python train.py --n_layer=16 --d_model=320 --n_head=8 --n_kv_head=8 --head_dim=32 --d_mlp=1920 --vocab_size=8192 --activation="tanh_gelu" --norm="layernorm" --norm_place="pre" --norm_eps=1e-06 --positions="learned" --qk_norm=false --attn_scale=0.177 --bias="all" --tie_embeddings=true --parallel_block=false --extras=["capped logits"] --init="normal" --init_std_qkv=0.025 --init_std_o=0.00441 --init_std_up=0.025 --init_std_down=0.00441 --optimizer="soap_variant" --lr=0.00283 --lr_mult_qkv=0.5 --beta1=0.95 --beta2=0.99 --lr_head=0.012 --grad_clip=1.0 --warmup_steps=200 --schedule="cos" --final_lr_fraction=0.03 --batch_tokens=[65536, 131072, 262144] --seq_len=384 --doc_mask=true --train_tokens=501900000 --steps=3983 --dataset="wikipedia_en"
Each number is 500 + 25 x the weight over its row's rms, rounded and kept within 0 to 999. Layers, rows and columns count from 0. Numbers have three digits each. The size before them is the row's rms in percent of the matrix's.

# up: layer 10 MLP up, 1920x320, rms 0.104, rows 542-625, columns 224-255
# down: layer 10 MLP down (transposed), 1920x320, rms 0.111, rows 542-625, columns 224-255
up542 099:545514478521475499484565519505488517490564524494482529477480488508545506491509481531510507496486
down542 099:530509486487525459496539514502459464498457483493508483503537470505535517489480490486518452527506
up543 093:524504510472551519505492499494527527499480466533513494532487485471475525488478511484547524476503
down543 092:499530510507466491448490470500513491555525536482483476476495460460466512547467503531521514511485
up544 098:487480539493517473512515497536524508507542509446495518490494504479506511551490504517521483509514
down544 097:481473497531521492523461472503514570508517536449481482531515491475520502489518483499453487478548
up545 097:515487511485495480454462549545481495471477537485517487496521535517461500480545444482529523552490
down545 093:564521577510517491489471503508499537507476481523523503533510522488527517506538517524518478522508
up546 091:550502461498522516517497497523470512516469515494488512456465464517525520464490507501545490506533
down546 090:506444512490499523482509519484530514491533498451543456472478460489504487467508488452492470511545
up547 096:508470540518562503515474505477514438494499449472484504482497485504512500489497491507481543506507
down547 095:488475422515487514498504504448477561473478511428545494529474551513496465481535478476470487523470
up548 107:458521485497495487516501507487494489509531473512498507486460488542462495514480532492533509485476
down548 103:493469474488518483438433485512467495487496449490517512524531497514477519497529534503490516477524
up549 097:521478446488481489518482469532434478526483522506479519486544502508501521501506516516496553497506
down549 091:479485484503482484523530501512505523453509509513504532481515501537499544479527478505507477526479
up550 100:475544499478472504491494469461480469483488474498459482471556546466538530483527555479483489490487
down550 098:440513506516491507501493495473524528514508429439465536526520505532552484505471499495532482521550
up551 096:501521506512474449492537509485499514486545489481517479463488458478524509468485544508518463551497
down551 092:526475481468489501470532502473525470527531510516509484535515519522525520500504522496496527495542
up552 098:503515510512481502494491450499498475511531520486497478517524519501531488510520525467495555476535
down552 100:451509504504511528494543526486504521459515539481486532504533446478499547491510501530492477473490
up553 096:482485507486438497508561461484484469484501496496534498540468470536494513500505488482467499553523
down553 099:481482481482501493556485495519473520512525525446503488496514510482487497462503476509540513453471
up554 110:493543475530527484484515482511485484486531486532483516515473471489505530528526507490509491520505
down554 110:493507541515503527502468462470463464495514496472490499483481521473501522529458447522532472551472
up555 096:476493476546507473493505508469468475523514497526527492482503470502489519456455533499514535466554
down555 100:513477452487530515547481525561503475489512483511470525464504459530483504511494517510488495516494
up556 102:524526530483443493439480527487476508516547538486526469559510470506483496477487492494524477504510
down556 101:487520498493470508502506556522513517488496489526534517476452488484468482507502468476509496534525
up557 095:486493489537485528549510511531516486488518492516503507471529527509502505493574502499494508507505
down557 096:493498484503499510498520494483508511481487502494518504530495542536496469525499488524488490421527
up558 104:475511517496466536505431497506523535534520494502539492531474572488482486503486517515467519495543
down558 097:503529454465490507518494515463524515524506474456507524507548531507457496491475527517496509486539
up559 094:517486493533474536483509476530503497511529500517508494519527456459512510554511491509481449521484
down559 092:478489526514494487489519521528496472530509468507513490497481493441538507461527566493488476518519
up560 102:483554506492492519495469508529481477511528526501455473536515497513505544510496484480466512492519
down560 100:521505525548487510501522477501483546526500516539538533471472520533496530481513535495500480494516
up561 093:476522466498466479529435516509514474497508475533558564474487542498474482533505516473518501488489
down561 084:490518508505497471485473499549491472473534535487474522505512465561502477513472517479540504531515
up562 103:498569504522483527496477540519514467527531479463499501490522518510475494531462495512470481510465
down562 105:495509537534491483495516455487546464475485501511467506500503491515488464494490486487496476479510
up563 107:493517486520484487481498499505500492519460502530463503531475500537507508480490493527550482526508
down563 101:498488458495498530522484472522497521537489473479483494499549529505528497498509489459537504494489
up564 104:518513505481528507481485486535514468461517489476525540497513525482511503546484464495479456529535
down564 107:513467503535521530521490512555474521499482503516524483473499539478513515491483520520505491509474
up565 099:485475477489521445504486504482504475502493474511503488545483498492492492504521513547505522508487
down565 094:487498538543474495482492525479487500481512476506540534464513476451461490457484448519465480491457
up566 103:500519481501470508464519478489498495508457504515467511494547458489462518496508513522492497448525
down566 099:541521482465473520508490493445477484519466544551458480532488508539514485498543520463453501486519
up567 112:469534479458533541489536476518473497497484522528467492497509489497494544470530520475466477477492
down567 116:509515493548484484482506507431521504515519521511522507508511503533465504487543469465474470473539
up568 102:546522494550510477456467514511482498501532502508481467475502496494518477489485455524514510436509
down568 098:519518466493517517538484518501490489443488533487484531531536519487458444491494499463487491512472
up569 102:516501480502539472515518483520514539505478551512508490525551481521494535460518472485535524545490
down569 107:509475546481470493486492502533514503531491455494468497489510498510493429471534523492473495471539
up570 100:522527473473510462541511509527466520473497476505488509523503496483511458487527514477515461472478
down570 096:513514496536504516511472482513485519485488508509504490497526537462500490467497523516494530534550
up571 101:502564511498511484515565460518472484536537501489465504483490492505495515468490473528452483528474
down571 100:501500493471503519507480496488533516454520494477522491492516506515471481509486520492515503494508
up572 111:476492527483456502508487467481473450476437506468488546530505538510518538455522488443524532507468
down572 114:521499520549495488524500544523480472552485480532486543482496529478493529493491536521520496473433
up573 095:511471482522480504502502464535475482506491522514507470504531536455570497483512525515458526516479
down573 095:537473562493518475499521527508492502495513519512492536554499477490515504475511450528517526535433
up574 090:517497506469509455493491525522513480444484504493550494520509479483489537508428535516505457502444
down574 093:476490517487503510521521529487502511487507489526486511467501447537509506460490499541519482544532
up575 096:519516466484509473484453481505457508543508517497545509485518517486474507435483473512531469510517
down575 097:501504536486510431488525466509520509486461510546536494521497516517516448522508488500494479445491
up576 101:489488523505500553468492507522526480522465424560458504522528499516501518474513476507530502480468
down576 102:475470492506502494531495514522487510488529526501456538533534496463501495484462480512515506463486
up577 102:502512481514489464483495494512502502537460536511442472508472491514504535464519535493504527459493
down577 093:531469518509474486528491477452509492538487458549496506474497459497526513500488520500507486482515
up578 106:504473478455511494494511493517514486469528487508550494519525491498516504524477503503485483510488
down578 106:521526481500531491530481508452455503487465526484502505488508489502492496509510476518500508531492
up579 105:464487509477546515483514517538456516511515487510514497568529451507498454572471500514488521479515
down579 097:465482510491521552479504478459519560482479494504504536480454524504521482475532519521504477502530
up580 102:500505463505510491503514505519473516484493455437464498517468471550486473469527485484492495473439
down580 099:506514516522506495466538513451476490493515495488481490468516496462514509501496496558475471495473
up581 102:479513516505488511412526537526495530490484511518489490477500505496457477492487505492500543511530
down581 101:524494492489497492503522494472486478524466542507529507478515434541449505514461525517451535512485
up582 101:461491506484477476487508486533510498533506519497520502505460490522509556467496481499479508516533
down582 096:528503474449507476510500467489501540460505511458469482558502516486526474548497500538456458497522
up583 099:513501542511485466496463515525526507488487512500503476527479554518467487506472518484487480477500
down583 105:513501485516539507508473489524492506502478550512451529468525497487491449496485520504508499522563
up584 099:525513456489506509494456461544510498480480504499524506478523542496462494490491509474470500500547
down584 098:520524467488474465491536538454464517530498490500479532545507494487508505509495479519492487513482
up585 095:506518475510519513481480508523525486476493490492509473562474486511527518508471579491484452514485
down585 098:505504482462491509516486489513478504512515482481478510543500514487488493543502515470494480491495
up586 095:497505427483490485480500516500476484513528508482436519490504476507492512515532491530484525447524
down586 094:527490518504489527518537512467518526478494455484558538510547563479505474482513535526518475504513
up587 102:541495477488504465533540526499505454479494472478454517501522475474497513535500478523465489498449
down587 100:494511500541538545492489507460485502527483522500469556477465497496553481497459483507533478487501
up588 097:517502560476491513487514489494486501508499492470500524531546544537499509547444589514502540501492
down588 099:428494515481532480521519526508518524499518534493521489526525474487459553492495495487546493505476
up589 098:505518498505508521478500503500429516494516485510525502495496503493507481472528499504498523423448
down589 095:540528514518464470496511491472496472467499525496507527517489479513518448507490487449471485486529
up590 102:482474470490494468492529494486472511479509503522489495485511556538512491484507521502522515463462
down590 088:542499494477479501472509504463489536525514482525488496508480457469438524441474506526449491481505
up591 097:497480504461482525489511470477528519523476527482498539493499479442477522489516501514543507488457
down591 100:553478489520462452485486529495451519518478494498441531530546508535492469500512493516509505488538
up592 094:486472470505473513486505464506504490482486542514492496515481520516457481548449491446493542482503
down592 090:508531489479506538465576544471482503534501554527482529477505465462520493480452519478519470499519
up593 108:514482485490525513505498524510480466482502521505447522474491512493512541506533515494557473507503
down593 095:492532536467484485488509527519517443467455509493489519489507476473526412499534536455521508535490
up594 090:438519474493526478469499476557490545543497497490478555495536531521467513505498533478514489520492
down594 096:522543545479502489513478514525495474476502510516513526522491528499494488541458492497455484488498
up595 114:535530481480510487517499486481484465463511498500489480538491520470522460571470518504502540498477
down595 109:524463543514502496520547485494518487533513515517467536505520511474470471541509482499486509499533
up596 100:506528509529491524521520494508514519511476489496504481523517462499496491527445511483493504483496
down596 097:489481517464486486490502515490493496510499458508499482522523529520483472492540518483529514526559
up597 096:486515518512520462484525489480519520494475525525495480474484487524509477471508506523527513488490
down597 091:473493500511524470503462523472490511528507497529479544555569508469555509518528496499476473531520
up598 101:464527501511514521524468508491509511510468487490486512484485493524532508497523494507478501490491
down598 097:498429486566479506491535484499515503542537494501520494517499503501446477541505489541544496520507
up599 102:487511499496492518527522496532498518527513504469491499496516458515487510498509500535530538474485
down599 101:522452490485455484498502521535494499530513497488463474475527491495503450493522489456513492459476
up600 103:493518530483491493485524505478530477489484451540452498507512495511509509507471498508521500493515
down600 093:482552505505497503488480487460488509520513452477484483527467529507532532520517463504476464541487
up601 093:530532497524485521473496477533506492491505514474509482523501538452493507513516532500535492558456
down601 098:503484531474478513537498491510450491491492455532522490525549529456494477498465477534527488483478
up602 094:474492517484521491496512488509525484500547520480513512522502497466542540479544517500563522484511
down602 109:497485493497577522475481503514477518524506506497534459530498517495504489517501475541530525489582
up603 100:521514476509527498483497505534440524507535515514445520531475503509474481505491485506463463511502
down603 101:495503493486469494510474528439448492485456516495504458474497535545510492498522544532512491517563
up604 101:512471505528485541475502474479493518487492512524492534461515508521484503478537541518531508515507
down604 087:531519510448491460487502552481476494519520504516514481511474486510514493504492465493492473472501
up605 099:517460478468514520493463468506521520495483497460483476482495512521519548488503527565512510486534
down605 102:493488516483528536508533493461489509492528480462500505480476519466508499544506517473520523499534
up606 100:568537503491545513519477440468529506499508498484490516461509520505500513452512453470470474470519
down606 091:437522489484537500529456451494527495495500487531514501558476457534481471534493469494501513514477
up607 097:510514439502485497503484488547517509508515460509523479482495531548480491490500524509514507517508
down607 096:496507487501512528511496492502491524482542498526487461522463463500523436550465502501472501524502
up608 102:554521537466509479484502512514447489490527518495514516493547484559506476491528468502506517495509
down608 104:457493484496466489464516545551518521506527537513516513489497496470475496501474510488469535519485
up609 102:506504457506536470490478464505513543498520519520496465449467515491497491474514505562493495470466
down609 105:561478494506507494508497524487502513482487527505495497454488508511505480543512484542516479501489
up610 096:485486474488530493513483530505467536531547535500476489457528486509512535525498491499492487457520
down610 111:460547515466501470503517528540508539499498540529474489460440521476481511487528470533482495500488
up611 100:514495499507528499502524515568496523483513470483499568502517486471472529489523507479508460488493
down611 107:503507453456520500522492511495491482532470499488473483483473481523511482484521498526466482476458
up612 098:510502521497473529468482538506509528447491502510518495514505484495490516467523499495505509509543
down612 103:556501503469524509484477501481472512522519493473483539449509482538509526502508520552498482486493
up613 107:489503497504471494494528495519494516526512490523544488492507497465486486489539472453455490493493
down613 104:541505528473472533496487527502517521492531556525535507468483522555507482517496492518491484478465
up614 097:476541511514457491461481494533485489457528526517515472549482514528486507476514512531461481499479
down614 107:542478510479475522528454457515460500518495476531481523530499512492481531498487530459534519485544
up615 099:507508499510527509519510512504472522493480520503468518496471499445469528489506483508488503507493
down615 104:541505498518478482463484599529520456490508509518466501531485486481527465488522472476504480471490
up616 104:535475529492487479504502534506499509495497501515515509500534522453506507490519513508512481460498
down616 092:528495522513466500505498475456516460525537502514480490538486465467500505491470501532481543466519
up617 100:544504515475480454476489493515470493537483498496495474519487505479479515543501509504511529494553
down617 102:470473491511533504498474496554493483542479507434501484470499486523494519474505495480536490476487
up618 104:480534529505529518480529505474474430467495492478446516490538501536495472506486511476499430486497
down618 103:531531493514511503484519463577457484494520503474509469544507491505472527477499497433491552487506
up619 098:468468532477508508514533528511470561520463441468481483495502533488480486497494533465448489505507
down619 099:497550495484543493506504519509512500531481446450534523468486546489504500532473499492499535441528
up620 097:467552491510503505496501479500488461460483458489532477537505516498458521469499507471542552478498
down620 104:520461495501553474508504531550485498498453519511509517491487496490506470535482493551498497500518
up621 104:467484520505513551472489462499471526484479438467521510495534479510510510515494526528492489529462
down621 105:515517498501556492471521498506496536511500477461463500478526483470494494509525468470532505510524
up622 097:552418486509501486489498486482530542484517502519448491450481490498484524527491539490521463487526
down622 093:548492508530492517511469509477490525501534518492534502530528532514509519480467473479521510493498
up623 096:510533522494470496443521439451478511527539459522518500555477489467497498512500515496499473537519
down623 093:507494525485526501535478496515465550472481487488562460545487506538492484502500495490524494494522
up624 091:523517489510497493472498517478505490495498500489515527526457487498544552468526533565510526466502
down624 093:486508494471500499509515482491518439468491470476506471489465502458487486502475536502463473510480
up625 115:543538568465509482503534529460453489493469468508515505476516465480492500517492509501500515524527
down625 099:485485550490501489477489530497521458498519540572538509475541553485485461473470526489524475548515